{
  "d_model": 64,
  "n_kv_head": 1,
  "parallel_block": false,
  "extras": ["capped logits"],
  "steps": 11734
}
Each number is 128 + 24 x the weight over its row's rms, rounded and kept within 0 to 255. Layers, rows and columns count from 0. Numbers have three digits each. The size before them is the row's rms in percent of the matrix's.

# layer 9 MLP gate, 320x64, rms 0.264, rows 257-319, columns 0-63
116:138097134117066138111108142098160109149162131119127181156131135168146105095126143129140141148161123112130142164133095157126084159115145124147129138107105136103089088087125144113152119154096102
108:147156101130137097121154120144148101125185137103147117130134122119119110123110141132100140138119163158166118135113131134162048136103104120141141079124135133116088140093145174096111122162166122
091:174099142114166142101157160140117136105110112146090148109143146121176103154116128124133116140106145114049121105121149131175196125134126125132126092121129133104144102146147135163120147138125118
084:131180138136136139118116193119142144127077100141119153144127168163147144144152145165166132147114124112128195123117074123139141156142138145143118107114120131097126164137127152145174111126126148
102:103142128142125131115105154122183136181144104141127123123081168184162102106130146122116147138116130163123124151122109114111149141110094094164118092133153116101134106174137078115104129130106105
098:105162084115115148072134143133149141100093147097133094102163163156090125113146132134156143128133113153132077117114105124139147101168162158149124126133131080138135147133179136097135107134120137
104:158110113174109122142129099152141134101153124171162138125121130124136162171147103116157100113131129119102137109151165146146184111068161138140148154116130108146118166143138127113115075126158146
093:149134110154084156109123172103108168122140131133097132093122143127179155128100139149080124152121129166148104165137150120129117091136133174119128099134090121148137109137119201114119122132116135
100:104157178160118126130139133117122147128130150126138115089113129105121168144105171161150133118152175145161136130096101094114177130126133107080117144062134145105104120130098131139166141122151112
117:120077111098113117150096109112133133129102143153100136087114169122163112098116131121119111120077167144129133103144093143141120151130121096151170128089131092147122099147164088132128128152075128
095:138090123100098121117132152129097079163130144130116133112183134127149120137136142134145142116111098129122120146170056124127152166117148116151079136130128134145101104186090135115103114124098146
109:114104093147105126175098090143165151106128108144123139140133141150119123119125082144154124108128105168158134129148143145197167089094123134095163135133124089127104113146127120142162122127091104
087:109111136155138113109119147128136126117119126132132209100089127117144104105112109095163176120089107090123136134120145137092112079135165138140113144131101150132108105136164092101127113132111081
083:129167139149144156133116113119145139129130129115109100123132163092119122111147116090112148106139180105152134142121150181165140116084124136112153142116144116102155093114090144175128143111092063
088:157159122142134085117127128111153148111132170114111149121087114160094101076120098125099133144119138137149121126088096136115167132112160130156120111169089075105141123137137147138120102155153085
110:114094118089169114088135099118179133109137148123097123099132141123097146121104104095122189162132172148127136114154096127185119153102155110143103099109129110124124125119128154140142138117122086
094:149156079163124114103166135081131154099112117155139129084153142126122085128150126130091084092108091139114122123184114129130136137117142135164117144159143088105121138161136146133126108171123138
101:106140114091128151128114113143107154111119078124156131126107127123205162148149142132145180115143142122130141126157166054158141108144154119130132121121127153126144113163141138139120133106169096
093:127114093139114103113112115112143130165112146149138117138124130146125060109092119176179180124083125108184101133121129165130101138126151113128146137183131123113130108113142112145092117148115134
105:104153143147114099128141113124154086150129137119119150141140163113130093168096144135098127181118117127126165168164138175131102143166130152091161141127118143135102138074113116132094101135088126
093:125154126109103118095085118128139154142172154120132152143153084139156136145161131114130177164134119159105148105132124198109151103148103136131073125140109128120109119140117170140109145115116088
105:141125089126161107103077078093125132127130115137155145150117106127168140157123136149126155172135108142116156101156116135107098162130107143174156149118153098100109089130097137121113148112163092
099:115140072088113176112124109150134133138095130144147086078153104137102101115111122150118096186129132125092117131126121137110130164160154112110130133126100113153116146162126111099167172103127126
084:131143095158123161152128147152165135086106127136139160145171119125166158104104132120140135134107122125155130133125129120150189125111136168138109095175140102059144124102116131104106110107151157
101:148113105152118083107109126160160094156158105189115160112107129151137142146096147146133124126162094142111119142174159144146119134139140123092098127102116151173097121139103120152131112088120092
103:113108116103126109131148187125112144121159110115109166085179141173109104144114111125152097127130168142173116107143128131160119089104126107137087110125146112134119169171133141132144153109138092
105:079113179104124131089097100109158099143142134126164134139129155153066112078120088169105133146126100130122099114121092121156124167152131152138132109152152109116102143119125139129110139103130148
100:109087155137137121175115093124170139171130109138098133124102183162129132105091146127128139134127110140151112148161125123105115128138147153132109139163088153124132110118112133157114087154136057
096:132123147132152103111113168136118161117156140136116129139194131095156092129136148107135128140105104138120084084089120155127166139137125108154136079141156125162133132099129110118096145092090086
090:116094144164093182134119103158139114151123094110128145144142150130171158123110133119137144125084162123123121153094083146133171079114158113148142124114127114108155124125099169149090146159143120
099:137116130138124092079123135134136130117126121177108173114081151141071146107128085111107123134141080076114116139178131141125123115105157148158124136142122105081114119110120108103091114129124106
107:127134130135062117113123143097133122128101136113050151104128108152123108147128095135143138125160172146097120126147103136124125139117149131157096129113106070133150160137165157085116111097130115
096:112126122123125163159105126152121128112167102134088108132108138114117125147095124150153091161166101113103101189146107123144166134123158126124105141091114102078090167117161116097130147114134105
108:153126136137148133091179134112133146176124138119100112171129183100131145104160141101085138134133099119136107141157096117112088160142128123108124129125133166131132139136100130123199162112107104
102:135150102130122095105082129102158085112119094151159104161092153129130139129159125166086136118107164097147118116086144149122145161124142154149157137142075122161115136121150117128093099152126144
106:150126120106144115114156165169113087155161135152144098094141127122150094126085135131090161147136144155048116122147137119132153105120117116136132127135114107124126123120162142128072091100140103
099:173185143086150124124096135125156118157148137118145103129102107114111132148145140123126090104124168182150107124103105149105138136095117097097141097099140113092131140109115178117118125156169139
099:135173098124100153117133124144138161137119133121161117081102165131133095113128111166114064107109142086091115120136112134113180157149097122147109087126104128137099169123111162142121137125116149
100:175142142144109157115156124136139151093088147135111103132162141072135127115128143142139132159191147087114155155104121107143091143161113131123127163168146117118087126128122172099128141148139117
100:107110140141141176149162162128104144112110095133127105149162165092117092131187141166149144130140094121140150127155124139141100142104128152134140111144168114136102148122164109060121127140108149
104:154088146148070138132122122160132096116115141116111125122133100115139135107123133140107126123080127164124176116158118146144136110147103092148128116166161146108121069149119106138156161125172077
102:164115153084135127117120118121126099077073128159132110121135103137164168121090144135117110153079097165109105134110121125130145143125152120130100107140181143124139145132125108115081098111148169
094:156145160114125148130077123142120112106114106132112113156115158145153160123150124129134155128123091142167115147158123154122099156146103090122155161105084057137125073137153152137152115130142115
108:146131160151109112132109158138142154101151118139110149085102123074113112144136145164142113135119123096089123094125164135117119143131147151096154111149197123067115148113143131101153142090123122
105:154130113140121105114121098152129156154131143137116076090121152090180166145124153120078129119138107127128091095133118128121097133096130115119191095144166095126107127135100143159116114159118111
098:170095120091088148139128153132128131172137100140132107125119098149115118107150107141098084106068101098151138132147117182093101170133132144136164088105141160117118116143127125111107125115146124
103:131140127137076106135140151143136116160161110148173134100124147088168101102093132150150121146114139093129140151124149152120112108092125119126132071097157120126116112146143185137174090125138150
096:138099082108130106149128112101129127103099151113142155120131141150120130093126142138126164132103179155128130162117159132110094135092132132131154151174110074172096115088115103127152116139076134
103:109099137138140076146099153090172174143120112177118109122090111120137098132177131156115143102122135085134137144148134161145116101115116147161122080106101089108127119131108136100107130145135102
079:115142136144110153134116111190136107123105105191081111137166117112133127159118115111106171104150098112151128094110106134127132120137143140147104137113171140117107158119110146155118151149147193
108:131142096138117114151095069126100157149158130161130124123126167137129101147127105135113147162119123177093145101122101137133150135131119102155144141149098091159162116151138126108061113096098118
106:126152116160149153114123117130115138117084146108113105141080123137115155156150154096141082162121085071120118126126133150160138132165114146095145132150142106133066132164091128117139108127140092
107:134108155112137164136179136112111150165125162117128140127176137100138116117113104137137143106079138152170140120126097144107122160120170128157134117126146067084093141108126101137172155114120117
098:129139107100149150101116131137195135129134100142123154184111177111122104118112136138140135142088096148142133134127156144095130171092165190113097157148126139131132161110144123123118114129152153
101:118132145140128105154128148133075144118101114133118194121138108155150094096088139110163108072085118123109144100163139159138105101145122136154131104134111122115105129145114164131095100117128084
096:131138097160086145133083135099125139130133152168154151116158130095183139164113121113133120108107141138095127140113091150133138121119099101122156160128168141135155136190089149157157135106107119
095:120127107160140158117154105123101111125138084111170109115079112116150136115093124142153148155153139137126103122106141143140135099110152116121075128205128141122087137170104180129116128122133138
091:152130128149126117090097102122113124157184144127133086129171153102109125094113168134085161150153137131120133093133178156132123134148137101088106100182087123114134119129096108135122112132120118
109:156086116129118090142095088100094143093093105159178131119111176097103155131133169140157127104105104108123121111122166127147116107101128113148143160125160127135124164136158120097129119096107135
098:135155152095094118153115138133185092113104119114151144135112074135135111147116148140083121109147095154170131120109133127127107138132144071092153117101116099098120130191137110149121137129137152
106:123112124150131141132130122131104076101157119099149098112119167096135134138122193151105072136102151155114061129121101106126143120137143136135132110130123131120137151140098120081185138140150109
100:128140127146104118152108148128117149160127105114141130142113118059153112149161131148121109111135118153151124084133116137118129111110134105198148127131137083161122067149107150091140117128150078
103:167135107169115112126122116115108123094105104130116149081198128145098129124114142125168130160109143110138112129131115165147149103075161120099145118147139117169100140138152148132131067138116133